From a checkpoint of a small transformer trained on Wikipedia: 3.46M parameters, untied embeddings.
Each number is 500 + 25 x the weight over its row's rms, rounded and kept within 0 to 999. Layers, rows and columns count from 0. Numbers have three digits each. The size before them is the row's rms in percent of the matrix's.

# layer 4 MLP up, 320x128, rms 0.35, rows 40-111, columns 64-127
110:513517508491508510467477524531561510495525509491491480487517513491511494471533519514478510452509540543500457494548549459503488477505541525520497476479503473505513518537580512482535496517501532
096:520438481469487479534530493455549527531462507480455499501479503561503551501487544523523490503489472485516481533513495480508532535459505500479505513506524502518525493521493494508497476507461536
092:504486509514487509529534489457509544482528510513527501526488483511503457507500482507515474528517444469528472500519466473518494477525465535446463463481532451473496471456485496463483470526505513
103:499492510528499504504515512489538488461468533503522520474535450498473486512467487524549511479505537521464496513493507505459457545471513480484446516548511542485526497508534485527485522519529538
104:471532498490532522506516497441490514482557503442468521491521481487546575484518489501526499487468455497494521504488516514489476515475528492543496495476464508508489500515567499558508500499490500
096:497513514494500491505496543519483508486490518520490476494500501510545494508487524486456504469494484539484487486515478509507529527527532514505476500505531510455544485504517524492491499490506470
095:455508518474515513489513513494543515514444528488482464534463485499487528536466502515528530492503516510473531487507491496509492529518471464462489509490546483486495468532511509542518510433513504
096:515544536492457513511536495553476494506496476485501494528529509492464523504497507525494485484487455507528506490496481503533473480498478504494463509508539480464529545474509508483511471508494467
100:503490458521460456501495506496471513488470518478522466493524517452534507458506471510501487465520498544518495491524480531520516502534463486493515464501528552477486473482523505456548497509502480
130:503481536486522475515526517456504467503532504516514514477509516491517524504485498466502501469499509522474529514510522448522494492507541487503489468537479507537506469510492468508521520498481482
102:471494504581561509522509529490472530539514482533488483528493525505513522488490515524518488515494527499505496459518469533529471525515504537476492494492489510505488509542554550510457454499492485
094:488445473530503463492503492461527512454492557467496492519543507445536525493482557466497510447520503488537477475465507515519493491508487497464518554539524502487504482475528482499531498509496517
101:559443472486549494500497479481533520553505478487519503559478503530481490487454523505517513503522496479527515469445546473505488521535505543462500485519467480506511542519498486459509459496463506
096:527508559505543491507494491525510506492469500512501482479499484527550485503488523487517550511461477483529506472473509487479518476505501533480481514456482524510508511473498503491484480500549476
106:482501460508499525485510468515468503500497503496483506550500523515467479472476516506461532498467441539514517487477478509519507485523469518515470516460500524499493525505526529481481505473485436
097:515524483507507510485499462469479501469499521460529505490503467503478508456472510482502486498481551536515550505516459455487501459484514497537542524511492494530485525483471488520503543506460487
091:485469541538496504479529461452475473490466514501501494497547465488514512507517479478506526530493455523513537511529493475468532506483522480454493477509485491537508520471506485480513532497509542
109:469494472494459485519485495531499511487514543528470495455502461507476510541528517460487500524489475460511500538481470464470515509488497511493458473549504523537490502512487482493466501463496515
093:497459518528508512494496485471544515544494539520562471511449488484537497530506499500537496517516485516499533468536501524500520519515513502513543454469536483510494493528484496468510494488531504
096:469500509467460502518513530526504491538540484487527466502482521516480510487513475489425455501500513525515452500472514460524491504468508547526480535514513479486512519472507499509514481551450492
108:457408498482512481511497508441556539505487495497504509484506493497495486521489498490497504497514505503476493495497501469544498528498455553514491491531520460495520531496497511511486501540496486
101:513531475472440475516463488493449468472534453545512471517500472508498479453503528529489524488509484532469491502473510522505514513506529482488545495508479518454520481535530528485538501520504514
093:498427483516493468505495532495479519499468494517495482505509512484485460508499479517545476531509540463499526516512460476568465514512508507508475442533508542524527491527504505451447457519479438
094:498490532509488517531464511490539481490465496489507486528517455529473500534511526500512494516520490461503544449509505489481512523478509522520495463502515511469523498513483480538482507506494505
092:500475487555516507455506481489536486524482468514471505494493510532542525558547495471495492511547487507512473544473474494476476489494512509456540514464511515511475499516525544560527454501474549
109:529496494464518513488509497491482522502503520517491484570453531508532499489517464530459438484511496463495511477510508481510454510537526536527517490481489527469524497457549471493496500532492494
099:530539537494542490505495474493476497495458526493462556485479527507507511481481498482502488526491519478478452465480496499483471524521506486522505487468532501506537489487526539528473517516514501
096:456431501523460473518485504465506525518480502488517509493462480506526492544502478559481493523551519521527520475475475509491491507508463468476521532495502567531479497477499478497510544493520496
099:462439507501508469452503481493496514507481454478495492479504543517529495492490510463496530513495542473515483503508530533484472486511495531539532473454497471505479449499542496498515505511548538
106:455449495544500497469523543505499489529492527515540504524514486487509473532467525470505506489473501497504453496511512480520510504455453490512524470482508489499507443541468503509522515456495454
107:524465488523528492540483481495490515491529476507511477477511531521493509474523520541492442493467534520512497500470492493506480557488507524496465468495497501496477491508537507540494440488479508
099:479500500528517545494502522485513515492472535475478553516481455483525472464503538526523516497517481488511484482539492480506501499480493453489457480478500528470545520489521498476478515472500519
106:488518491466498512535504478485477514504513473506525492499508528488498529511499471473509522516478476540488476488477474513502494497432477466498478497509501550544498540487525478532484487533461475
110:515509524504500551497490458541506512466504514477542527497481492556520514435529509497492496505514468458505477487493507481553457462498487502535495474494449481465515500472494533494465452468484495
084:517463498508513478472554462503513489503504460488506476494479491514482498473487524487540499516516514470504526470476488542497502508508493471504457500477557495484495461434536493510513473527500532
098:478493497493518489525497462485479502510444496527501460522531466503471497510497489485477520458502478480498515488534496509508486468505516512454513508505534521525501470537512454496508477516520490
085:498459510484541478498484503473484517488510498510507518481484469521503473551525492489492492512527505497497509491469525514496450547520518472501493440478483513496482490477487515474514539501532499
087:504467498500508467492508479494493505537470524510507494490472483474476491529536499526501442491502512490500490532525532478494495494465496488491510506478512506557565473517524487528472481495474542
091:459547504516500490493501444522497523478479518519549489508512469492467479495493558503510474494484506527470561466529510476492515496508465482499516537532544494457514498526521447510490538461533466
087:494508529492466541550514514470535492519477489472512487476521521540534485520483469479509484488486512476473509491485507495503530484507505538499499509530501463508510521470516488532535500485521472
116:506531475543491447488491487473503480547477475478512491521499513489518488507460487490487462498514511485520543530516469543484485511494504502522494510510466521471549513508505512514518494504493476
087:503483501498538476525481486476501518505510465486491521481459495482524496451467526493498525554500518526485516477470491438490470522460522474523515532482492474531485491475472530483508498491508506
104:482518509498482501518493493529519507543482496501497496485469471482497501553518483514488552434500503508510492495528557496501452478492507464521495537521540450539504452460515510485469510503466494
095:523486485538514502504503482501487509496450511490483489476499523533487519535495463502533553552499488463494465459488472485544502500475481566473514491493492476542495487469538466528518515502539474
100:505524498491555533502531492493531513508459511492472483515483530484500535514489491512524521515494509490493463517539471528489539510539529480528485499504499501450510514499464493515492472489521492
113:514494471537525511500507473479472524505499573481493542541527568502510501499544475522495519493535499464521518494468463448505479526491473516484506475520527478509459542482477502476522492481483489
099:497508497506529533477531524569529457517514516527480517503525480535474486490521489497469460473535542505505509513472496523471468540467519483467467426499481549483473523513514465517482502508497510
088:489516518502514550535477510552502502489492499482526519535533514474463491532499513499496508436507470491453512545534523516493536463516492505504490508497517479497475464464493492498509550492479532
105:508503544531525477466486511484488529457526512436476527492523477514461479525458444510482506488450492460497471525542506530522484504525520479449459512467476500477501494484446492491509495506496450
097:492486487495473495476481463505519475453473491494516479474454523516551503453474529529497493533517514497472469520490521563515510500513482506575509518493511516502508481526523495506525531503517540
088:519494496476511495494472515459536499539507493490500499535487472515526516514471492498493481520471485499491544510497455486524506509511478491511540502458496488491491493463523483510533495500435503
115:487523493499504526488509486511481484481475536520499518536555502510452526502432510527525486462489527495488499552516502533488504521492488499514491494499500516528497455503506491523531474461568511
081:535532548477483510503476541455513490460500503488503494475487530482477510511569511492487474494532508474474476472524484520517529509487491476479507497483486528514520539533479525505479509472468523
102:463508505501504531522466486465486464486494496456466489517495503513501477512505477502521533471501527505519576449488548488472460466527488472500520552486471500505497461486531504523506497535534501
095:501510484460500519503464461482454485469511527537501491514454518508471491492492520536506518488502505522454538481465497486503514534486540487528491485556527489520474524473501453453481449497513497
099:492500520491525465539549483506517486507508491469497546497541487532477477501496524498516470459511512477484459494493507520468522473556509488516494461452509484534512529479512517524495522529492542
109:489478514492479465566509525498459463499523470499503519492501472509527502466519472517537482537538498517513509527508501452486490508523503510533496511481496558465533505481496542503497503505436552
098:446527483543496480470493516507517542481495491494493498483523465533526543500546460511487472494481475491474520515490474514494562480488498518505525499511519464508444497468497473496483521483522467
095:512490487482464532473521493515527457481502469522526514468504474481482500532497485486540544516486503495477513547493484537488503540487498508484500512547489494479554522475482450470510509500438492
090:490493544467480506447532478459506481503516498473481473500474530508558497488444443518503493479555465464501520517460505491481495486505459477524519486503478485547515527486503475512512546537508486
103:451495517507483462492492521522535535479473480429502502511486473485464508483550491488490490474480514502515494505537508503534519501524481497485481482472529523460507490513522512436470487492534509
100:494497472511464470475470496507476540466514505502529495484449510522518522507509484504466490515507494465530517436491480471490513520503516530522552493463474458543498464516544493492436486503494547
095:492428482501509542446500487492489511574523502494492516536517514543506480507462471503468509495517484501515523469514506474496479516461474518480499495522525518457503497492515492516542513503508485
094:533525466453521488507542491504531471493523487535539502507494523523523509483530478513479507515498538505452533499473509516526522488476482559499565507485545515514494517533512526510477509463503507
103:477487489506472445495545482529518537503495475502476534474494515497513552539488486502501506509513519520517506507500504487510475450475464474500525491493522540549518489513518492517489461455533470
105:510558488478509527526562513508490530495484495451504506470522515451499469502516530498490500513475498453503482492530503548533502481541543515486499461510459495488488520511530495501480470520500486
106:491494529503504508553471543468483478512482549476513572518470498517506528535473512563493478462483500510505499458471483509538458504474489494499487505514511530493486531504476518520504466493491471
091:497466494501492484468512481512524516522505496504509546505504476522511510499501509449496510499438493456515472499542509523540521463505524555452493498504508528509523483529497487475502514533508536
107:500523459494504515488494551421513468528509494485496508548482506506501527502481450476504502516472499497529525510509490485534521526474489437550531506503479482545501486485522483487503524523514577
088:480524475489511505484503507494520483498541515522473513507522462485496477506521499529458494502508510525469485525466530535489499530516532487496511555489465424487506444510508497526509507484503552
090:490491484543490509507506517493519508499525531502516490510550485478510458488514505505499513507516499539468527475507479519526490484510518496495477492502457542476489530493463481494544473513488510
096:509523484513512464455486491453505498501535500531467530480491449530500510517468484510460526510479480518509537497484499482527542476540470452507523498530470482495498496476527453457527479508529450
# layer 4 MLP down (transposed), 320x128, rms 0.129, rows 40-110, columns 64-127
085:498621502504514471507509463496488470461488491502473530457494505543520470537471537514498490557487517484485479513485491505484523509482490473511485511496545514501467501504447485512443489486528519
097:504569501562531488546508482514537477491514469477493518508516447552524490523474474482466501506512490505501499486488472457479493520511519492537472508508513511479463503506524460523515485533508519
101:509469482481531507515517455498504542529455469516478516489477553521498491481543531520526470498503513506520483491518457500481502456481469500514457451515533525482487466520485509493463499510509467
102:496458509479488478501524527471494519471493506504492493474469480475400506522463504500528482485514488489484499462507486498566484484501482513457471509504497478529492501489449532503523524489526506
111:487522515492492504499502497447538470488487547496504469507521503499485498473501499501485454511499499501519471481526536502504506493505516494488504515550540478506540505460493503561516454533486458
093:490550518529501494450509455474523517470559503518463521506505526478471457540521480507539576494514500487480489510466502464476523495511455479485508523507505517547513486467491495468436478501491512
102:492505500533506466506477485510467494508504463484543490511515497534498537497512481468498499481469504539485521488476498506461481514518477509465554497519545518460502518480498509546520530505482510
097:448479490443461502483472496466527477547515482504476443505488457547546510496525483481488495510515529480475492485465508528493462495515474519534513515513472520499511512487481486503473530482488490
106:513507498450491538531497519457533505474502498518467533530495459502499452506458509509473484501499470483490482525504512545505500486487544493514473511508517529459420470486502503524458483495506536
085:499685527488479494476521484467520499519524508509507514476501535496490484490505488498487488519501529500512491503542511485496490496508527509511518503507476455504517526491498508514507504510515502
106:513464460433494512489510492494530489521456553491506491514478490498538491498498495484479492522477521512485455511522502509477538476481538505512496505483479515505534469447526458521530518507484558
087:487586505478489517451468498527457512470463513519535540487527493484531484502482521458517525487505484497465524485473485522508506508504458527474517484506466524475495496494515526501502512496494470
097:511459502537449515514494491510496468474503512503479503453539508493500477513488476503538519500534516563471462450465478494457509464505500540527516519531457531513519491505512504458513512469533498
086:469560545411482469514484485467514552505483485488515487516471479480490527500476475520514534517495479472525479456506460484472514463519513513520489517499508503524477470484510535513507472484510503
094:502488571519491501524484528551508521490561504451468483457503505488475500507510480513494462501493530487468494527478516555481521503507540511466495482526548523487494499486504503523538475476505493
106:508495526504467524520497534513532500531518451558498489478511506487523517512531489478536508500487483537466488499526531557483479499524540516499511476473536480471507472515511541494494445520516467
094:500567502522530478443517519444475471571503514495499492489491482516493496476473500522485507508559531531487495486535522514514468503487489472483498488484501515535474480499521481461473499498495492
108:469554511513497518455516537466479503515458477482544504512479535506549495472492494485499480478525522479459482472525502505472488503487516481503545521481492465486466503470538449496497495520527495
098:498506482528503531450492488483483490501474494507484496551507493510474541497477459505490495480476514500471490497459467473487470478497478476529449476538469508524492510477520464498501561514507502
100:498513532527520553483501482508511512494480508466430502522480516474484484551528492542540536551500478493485499474499456514510526485503478448515563534479473507525530523508449506482476498492498498
075:504404458513495511482494530501475496490453503462465464483505498490478510506504509527499516478519527435499499493485522522493513526478489464478499529493445495499498507451554522495506479488483496
106:521517494474520521518515512521558534498516517530524519482490534460521504493508448497525474505474467513537508465451478497483516505489545483524526485526499526493468495518499470483477518518515509
098:521473477465495476502457501483486518532526491519478502496499487442493506509518512540508439483464525492519506532506518529521498485440498486468511492469510498491491450492510485456480494506456441
104:510516487517473532476523508495552497493505515515511491521471553569487507512494498481492494504526520509506513527505485499533541483469515485531490489483477534514477512492474505469544510497513491
083:501536428525506510548542476507498478501502444513470516516509467514513471509536496520501503470521463470483503487467486504517472505499496484471501489490550548532469522496491488476496491495471503
105:501457495558479513522513512526494477511474475482502548448516433471498508504479500483509559509486493516514487504510466569482514503489514464483487482514539493541502505521454519492500514498497472
099:477492498522473514506491515474480539483546525483554439513516443505489491516510520523487543489510521470470484487501501521485493468487569482475491478514526463527438511527517499500539490429520510
097:479535490517472501468484529475489510560493477469488475468484517480521489534500477551472497485530514470521527482493523500529517510490496455483493507498527555505481505531492483525499513505499539
093:522549515435515518479524520476512472475534510506474564516537516473515483468457521495485507548484469508443504509501465528503498515512533484507470511515537521480484489484497529525505465528475499
112:491427484462458580566510494465473480480491478504478504494511478475501511506513502474526473491504499485509519475491456534468450516466512486505501500499512505507557497452511528506494518520492566
093:452452498510484505476508519519504466440510504505495503547485491486508504531490493476518561469543482443493474486498476492498500475517496504490528500506516462517529499523432478472541537491532516
093:466533509534515536522475508456504496508449451503502459516448530505507524502491517470466453452506541510527541517499512538451507491492458515502506493473525454554517479559495480497519478477479476
101:501457478509485506452485518516474470413507497473543529505504515471511491501468505508509529493482470517452478490513513516509479482446524487497517512519518501524479485455472509524502490520504484
115:469581479527499497554492481443501507484522501539528477523502507490524487537512540505525552518470541515476489499482503527458517477489542517541451497469525528483466486501524463489506535518515485
084:516551523474513450472527516473527507499528445485503485497503517473467460492507505489540488474508513490523539485477508556553475459492491485496481465477495502473475498509502493494501516498472490
104:516511518507475532482501522552486502467519519534510547480511513499502505451501524520535465530510498519455483519452477547494514502529478500545480470537499501487484524485524486505539527494516514
108:497448503464506502498462489489536483508478504495524513481470481492508492570489515514514505532475488518508534528460455540498489527508491504451481451490432485484523482486495477489513551483515505
097:498511487535490496497507482468456493524477464501505468483487528505529509519497458513445469503496494489506442500503521535530473501497514506494492461531510512556506469471502499509507506501490546
084:505490541512483511515569525495503491513481494495482452498516478536456522481490481493506475485523542497506531483516481473513505499472534504526536492541552493496497501515502501524505527489508450
097:524443498528515539533547518525486497482476457464520513514488496488511526461476490488452472526492511488495511509491501488548469473484478486506492516554489457510502522470485511519560488475475497
121:504569470539492517496524480501536457516506484484499492490471538478495536500501493537503486503516540496533537487529496538503457473476502526477531536497456525502528487495469501491542507481486451
093:500473494496496517488483517442530474478535464502500551508479530441525498502515511505537541502486540503482491533512500479476507448504502488559467481500477555481489479479495519474495469453514470
101:475435458463498479517540460512504488539495488515471526467483493478490465523498492477466530479490458487539502539519524496504513500483559481466432476515499494479485503528503454492490485479481502
090:494450506482528489475485528460500546523520487504514466499493490484516515476506500513482452482466533512487492512536470469496506509527509523505442472520522504444496509532511549517504513501456511
100:488505506545455433529505535510457518528511474500516561500473516508473483474498510476483490544504490530499516453471510483508466524527494488466480479485503504536510522541520466505493537463555506
115:495449478481475507465487550535542468460497451489491465474530474510546524516451521458533489524513497507509463522505539543516492491515508504492514463460483482523506475520499517500482483557480494
104:514545493432475482501514487484474507478500503513519505521517569510526459475511499442540501490483521510470504529490501490553552541498483475526519517491510518530485478483477509500490541477490490
095:521457525490509500512505534533497542491527512501460518500514509480470523520518504485475502477550510502484537521521512492494564466448471517482533488499512481477504471480496525506569474498468524
099:470613497533503457494494508477514450458501518525493494457487522459502462484518520516517507480504474517495486459476467479524512490477481499524476506517502508495530496473469512510548493473489510
094:492552513465517508543496452474489552532487519518535487496479496511513478499476504501510505514510497502460503511513514448488536520474487504534501513466511515479523503502503487508455508529548485
089:537579468498495498479456494529520508500526530516508528507476495535526496500491498476472516548493516471488529499443529506537507471475475464507518491461481487526484503495509427552476457511484527
108:510506464533490500492506484518477482460472532492505544509546544475466502502481529502559510487475545477479476490519497542493502471483486478524461466460482530504517500503525495521565497494547502
100:530481509535500518515478522469493442510499516468507506485488493479467501458484468494514524527532491510477502467500515463463518484518456462498522540477482478493449530516512540519457520434471490
107:506543502465489478477565501496505517544529511538496512503501467505517513517507505526496444504535469482501489517524471506487549556510492496505505491521533531513493522490510529504486512507518482
107:529506479498522485500479497541540483521518486492484487412519482514460448492520474467475500508529509498499516487496454486523474462541521522499484503473515476528480542536541468541501494518512451
101:525463469501524566493502487525466506474495513544486464569553503516506484482509559536478503503512512530546514483514466498508433486488496524505508497519502487474512489470503442507517490517557478
109:508464511536489502470467465525560518494495518498491472505490514482487479554493498494501529495467489498514520473471491506494493510474507474463466519508468449526450506497489474513500536500564472
107:530483466483502467473485504511474564478493514493516474480533486489551525526463537492458495465538501511530514522501511463509516506495498482497493537526538521497515470527477467483537501513514488
094:475596557486519503517443464512481524502465524496466510496469494483532472473535478493500463493480504507503519518496515446488525457491514515504465505475534525523488511491494503564483467489497481
095:459578497448464509492519499464501503527534508488508501519491514528534453482467491516507510426490458443503500495480495506516473479488470486497516515497534472478519519475505503495507514526486490
098:505404494467492487508480528500516526508515491523516485484513523484522504509467508489500465512539519487455474516527502489523499517510486516504494512539491523496504517513520457449502540463496524
107:511497503483515558502513521493512473499498494477501481528502487510491499504487496495540528525447523509460498509468505536561488493482465532522488489534458537500525489492448481515521546535482508
093:474480538491505510500489484498492552499518494491462481510501538504522499522496497506488511468500501503492536543493506472511479543491475514489517501509529518463537530514485465466539493511509458
088:511563510490501491501490497486447530529467514447484538492525452508505464483544501491524478511508450503534476506466520489519442491519502515529485517464447466475482490533493487515516508505516455
111:495510509556507490446465506497488483519452532483491469518482460515509486460516561473545491506474499463495504479540508504486523505504503475476472522532518497494472510501502553491485522520497547
100:509579521512509500471448504515476505500491501504484493529500517508533515503525486483496521461499514511510548546511491475462504522470480491521537545451520509476501469492477468473478543467538492
108:498466479492530519485480515452483517497493508554484528463513530470475530490464455545532491513492534523521452473513510487526485495447477493505469481535458546489504486506477479510552497512507518
081:506599528495484482504481492502511512521545483522499502519511491532502506436449553489508523484535516525501480542461519517506508467489531506498464520498496444527546469480514516519476507485487489
110:537576578484534527518473500518485512471469484476508531445524491517526441473488543504496504497487525491481473515537519504454446520524508484490494500512512520498501495501486505525506478510503438
091:464443481504474485505521481554508476486485559489461536491532510414502489501519511494482516515477518484482495489503444505497530503502493466504539502491462461495530481515502516478483504467492514
078:488549472437512493493492482459509505453538476520520451517533545492531495544534536471480526491497439478542499543502538480492492543480510522513455465528483482494523484498448477531473509487534483
# layer 4 MLP gate, 320x128, rms 0.355, rows 41-111, columns 64-127
097:519510485520449472558522514488512519484492515487462507491537492479503498502482513495559416488519480496495453481500453457527484513518543508445515503502507498463490529524531474492492466519496525
096:512522482484526486523510491493485504478509447515484481508498503514476483476554524507471489525518477521542521486505479503477515484506519447506472467536535526464485477471514463482505462510523471
095:479505507502506479534495520512485530526536497476476475493511546513537498478521505509474515494501524456487460456469510505500510499508484474523528490454480417531517503484516509519547515522465468
102:543486462526532523485500464529523518539499465517529554490474512459517525531472502485490479493515496510461504522450492501543477515488452485470542473483516475492469500481529483472524529458483543
097:479559481523493470515461500491534486452503495556539469455499501490525514490529556489489487488476493531467471481508519490519477512515544514517438527528504497499549490515502473499500501459528476
092:482499507518486494460474502498470555457508459498528461492472526485495490540496482482463452522471509534498518463490542449523499489491480508463484503511514488492509502504516522483501517552475503
090:522513540502483494515525524509524452530481524457489533539484533521500492475463466533523501462531485560504484505520517523551535503555462521521462507508519480466542519462522513481523471515488512
107:534512486466466500492493530499477505465500496500556502466476513496445464528456496495505508472494485498488486546517509548556498519528493481499513540515495526490463471510513488495531502498481498
119:548517528470483462513517512475492474500537527488531537471500504493500522507459477484520509478508493516501522531524507480509493514485543472519483466523490533515478502516455485525557539479501477
096:521536476512544507488506500505468453477524485502500502528477479534515501499464506524523518572496460513519504471507461499536498506478498507500472477518508466469528501511521513493479465500497547
104:498486456529497484470497529497525500477475550471506511521536506479534507494502515480518534456484486529493475493503478570497482481505486502467501524521502540501490504481535520483526473507509502
108:541532510497530546513499526534469512499495516503541506510486452547473486517485488506496531495538508510524479427463522468505504522502492508484500495578462486515526523516514529465472481507499496
093:513504535483499467484500503514508502495490491525522489497466465524500541523485527518466493503481491474501473476479526500476532486493487515480498565502500469529464508475532472480502515513488505
105:519511549477517457527511554496529483519503477521512491454479474496532544495501480519522510488527516483487465501531515477473488502471547461445524489497487461481548451488476481503489479490513540
095:518543496515507459558497513487489508464505525543488497474515521521486510520499519483472477505537472518508475500459527467528519516475504506507503530456474509452472503492530537541520469490486524
091:496528507526529518478517502516480500472513512493488498503528458519502487520514481510501532536514481494519495437520522487519490477463535505466512472484504474548472534487533507446460495536518526
102:500509456502498527496477484502493499507487546524509511484562511546494508550533521461457470500489467514509526530449490502485530509473472510493483492558476577481472566492501471486496483487522475
105:558538509533485492479492465530505524501501479456471486485477516471496520513488529513520480567525478511470514503499509556486521541463567471504523479479529467505449522498468478509501479475448491
095:544509473494497450485485496499494470449506453518487483480507487528509527484481507476493499496525516538514441502501460490511476476509520511418470478469523499505510478524520534508504510490491520
111:535582506484489472484514500545468484515501492507531479494494507421489504486508505501507484491500487482498509491510505519480510453501592489473503501466498529497489501512467491510536542470504528
097:489509504509448481471471515504515462499488477489517527436516496466481516490426485498491478495504484480500485521505527492468514492484490453510465465509451503489469476466585465479532543509508477
101:522485508518534491516478499505516515499483506542490479471479498490457476502494509521535438556535522470508515460532524494522500526448486481483475493490507525531489463524526487508458479478487428
093:490531497496491481544515549478465471508492512488468473547539510490510512504510482547475478457496502495470495475524495525506573536489496471528512517486487511488500518543508461513501525496491541
104:492477464536504480474494457488511498530480498529474515485497493510499517529513474473488455500513486521519530496510470507482479501462494542460522530479510524520484516504506534582544469528446543
104:511532481540465497500506521535502518523461469471500539444538477495460493530476532485495539529497491537498509507497453566511552499480465495495474492520544517542482523527462508507505494485510475
105:504487470505521476469491548520507510526496467533511504527495484503548513512513468510478496507519484465495496520479505520468483485468523494516488497517477492528426492544490499546538522437517477
098:488483472501508526494486509501455530541504487459521485485491523500507465524473411530464511487524507477507526475508541514508498510482494466501501524492514555522468523483505486476522532476531510
103:492493522504535502460518506483496482494520475527485528457528499507487478435484505485525520541519550486495491474519539533500512477487474506517505484497492485501447472485545530498497501511519538
101:493470499505495501578513506507524460503533448513475501527502467498475535540515503530533487516523512490529494484513510496465496512450510534465496491511464502489496498487510533520493460505473528
102:483552492459511514489476581490505500490501519499517527502490488508522470513525465465537485495511457498468512511519493473483546473525502462525507519533485448499521507469494522511487574491502522
097:512529513507471484522468483512476503505514520531540442422495516509492533526534523454481504496508501480506482495461518498469496491492508526485492486510513468490493486509472514547501539494544504
108:514459485512534518477486477503501495509495522517468476478529462515479470497523502529496463488515505472513525517498526489482474506566525519513526511512474481476502527518492538436538482489516521
117:514504513522534543487515558507507490504469514498478534487453495485490525533489517520498502477514456467521513511511522497498510507498476532419570479526503475459499495458502527489523468520503505
085:503496504499521489480536487493480514505524467510529458508478489493491477498508531478522513511479530516534526482494505510529508432476498491514464526491487492489480452501541517532512477508500534
087:470546493521489510492508488542480518505519504510500506479516515486508478489524511535506478547555480510451487518496487551497571503480532497517488449509476526518500488488522462458501514484493534
093:516465454487557496533497483493481482469516495541492501512461468513508483524485495529522532525494515527538503499470501524518456510535492468508491459493453443498505492504499542473491518513544552
085:513484507509488493458541522497471536502499476479513485514524519497510455488473484495484494512542486474540492510503520490544524512516477493483493492481508540502491496433543478468511488503490498
097:556467519480527508524478503508519466548495510480478489503496489528518490556504472514464511483489452468537468514460515523492513509517517517487470451478482477509488519485497506513537464552493515
088:475498500468528473508489528501482493522495487527489457535475468466502499565507502546544478470500499518526506510531513505494509529471526497512524522474440508430503485545499498485457523531505500
096:518480506492544496513532522497441522483456491512474489528505522539499527532496482496490501505509507491531460501506509501530523467530490473502497492509536507539513470499523533445564525474525500
093:546490499477550488496470478499474532497525479484472495500475498472549556472487501520476523526477487498465486476478507515488503478496540489526504540467516500484491513510477494491470486471491536
096:518504506485475517463499543452458527483513541507451459493507514509506497462482456506503466508491556501512488513512484490506527503529512525428514478463486564481492504492501535502540518487492478
096:473542477492505476502541496516486478528538492474520464515487492520514490462457523523488492504499484543503509511495509533529531474492474464498496533477478550445477535503496536471505505484487509
098:497516571506478498568486434551523513484553438486503472530505479506472489500547529489502492495504491503501489513475546548507543480481525495462493480496467462515508538480494503497512538508506478
102:484503495500461486508472544551476483503517484531480512504515528518488550479543558487512505509513499442499457489508519553525532473481509505510487475481514476492486524547471484520494525521506509
093:492513506504517470493493499535485498490531504501463481526492498520489546560548495497483456461509514544499489517497519521544490511460482467494519492490500508482482476517485449509495480482479511
086:510515527506495470488491463460458481523485472525471507470501486490514526491482499469505512526461502520515497449460495546460478491526449527523511541508473510526516536505481486548483547511525491
107:542520534501533523472498495498509515502497524517534531496489476513473503493462450473457480506473511480463520507510503491547554472530512484509489504526438540520510516520493466528502521506502472
109:498501486483488470511505490512517465469474508501522503493468511514521487479452531493477477508527495484482483537494502571499514521512499532545512469464487521491516501518542484519513515531505538
092:528517494489492503495477541501491505547516474506524486525497500510532491485481460528469481508502492499481509498523463479539486468501542458490516520459474500500492522466513511476505492506447468
100:472467488465483530503516506489478502463485506466518499495458507520503470498544502468494523521510490485513478448479534514522497494487551482482535477511538508495522462460550526460495507537522536
091:468509462487518505498519455533502532536465532524513520509515487521552507525469505497493488505470490523474503508485503512504486487495529537526491476515529474503477459471502477507521503531559474
100:495536507491542490500505564534484480531530488525496545534517504496506467482505467513416477524507543452520503479493472512521480515479512469503446509519493509516522496461531513490482534511503472
099:489488492529503533459520498454502530487485526518540498528520485477512502508540523508529505510526482513539484513551542525495475472460492518540446474496490473474505501547543521481518527529514514
100:474491521485484484498502500499509529492479524525475549474496511504484505532484507465497546508499469501518581442525486479477521519499492468479482534554499493455505487464440485479517483471509461
102:479503499495560499551480504507538478481530488522527491509494520517471495516512530503441480550484482497508479502458507508483521514501486511477511465532457483532447512498495487511480475496492497
099:511499512474529500486465504524489506487519484501495504460515468497476528473489469519504500535448490543462520513496472494505509491473490515518476490457458502499475491441511491542477484508527508
105:494475487497484511452514486492500457492504478497544478496529514482457520521500497512506504523503482489456499528472530536502454538482481460505522518547486500494493479499504459528510503528478489
097:507522525454486555498512474470464431497527473498534495509469511488525494436478499508474507494525449534547507487456481532515482476523491519487496483489483478496512503485479489488504512511504541
098:502501483558550519482508476494472503464524498514523514494558513536483490491462503493525518504511514481492513534465476460477480500462531532489496466518473471475518538489501503477524529514509536
102:501529513512474520513480481534492523448526460477546533493493519473532508513472525495508473502518462512491484425485492484493512491466568521495524487480498446498458497525519505453491493466470539
096:459421494525458483457470497467507511532505517489496522479527529470534532530482485498471485517520492468533527486503478495504515520468500543506477495543547556479522530507494463457509521514515465
100:515536501477528486511516509486541491525534500532528511451519481481507532531527473526505495506465480485508509448491530498495506510532474509475519460510511518536487523506489495542535509489510482
101:497524514452492468465486540470480494505508486465491526507488506577500480437479521489479480503499515469466480515526518498524503492542503485497529539487530513469512511502553495504530473477515511
099:495509491494498526531495507508514507499493486518490477480537483466491467446514510486476519519491537443487465489494526525509496530514546518483505478457473492487458508499546453525526506545529518
108:501507515493513503512504475505519482496506477508517469511493521538503479469497548462514544510504469472505515481482481498501547501539525502544535523539496474531503530485528538470497479497519519
094:492502507471480498491512481503510509499546518516507527523485506482499516454488507473521528490501492493491502493514498517555482468498493508499495500502516516490491493476487477481488502525518521
110:522533502527474492441470524490510509520496503488485489490464493489497530530494500452501474489510478506507508500513539500507582510506462505514494532527467482519481497459535488529525512485504514
091:533484509511496510543514527490475508521473496486536487499491502524461530495454499494545515515511528464518512502491504485509480497462513511537487448515541549515464528475521526517492483509517468
094:516497460543493523495517508497513503522517515521485517498546500487510456498514493488487513492499485532487516515492487523504528518516519481483480490510488527539462545494483477498522455517504502
092:503554496494479492549512480568508470472525496495511451485553487483466527516524500480535488530518500472494480524498523485465484512468489507453466506485487476467510530501534494459487511469505537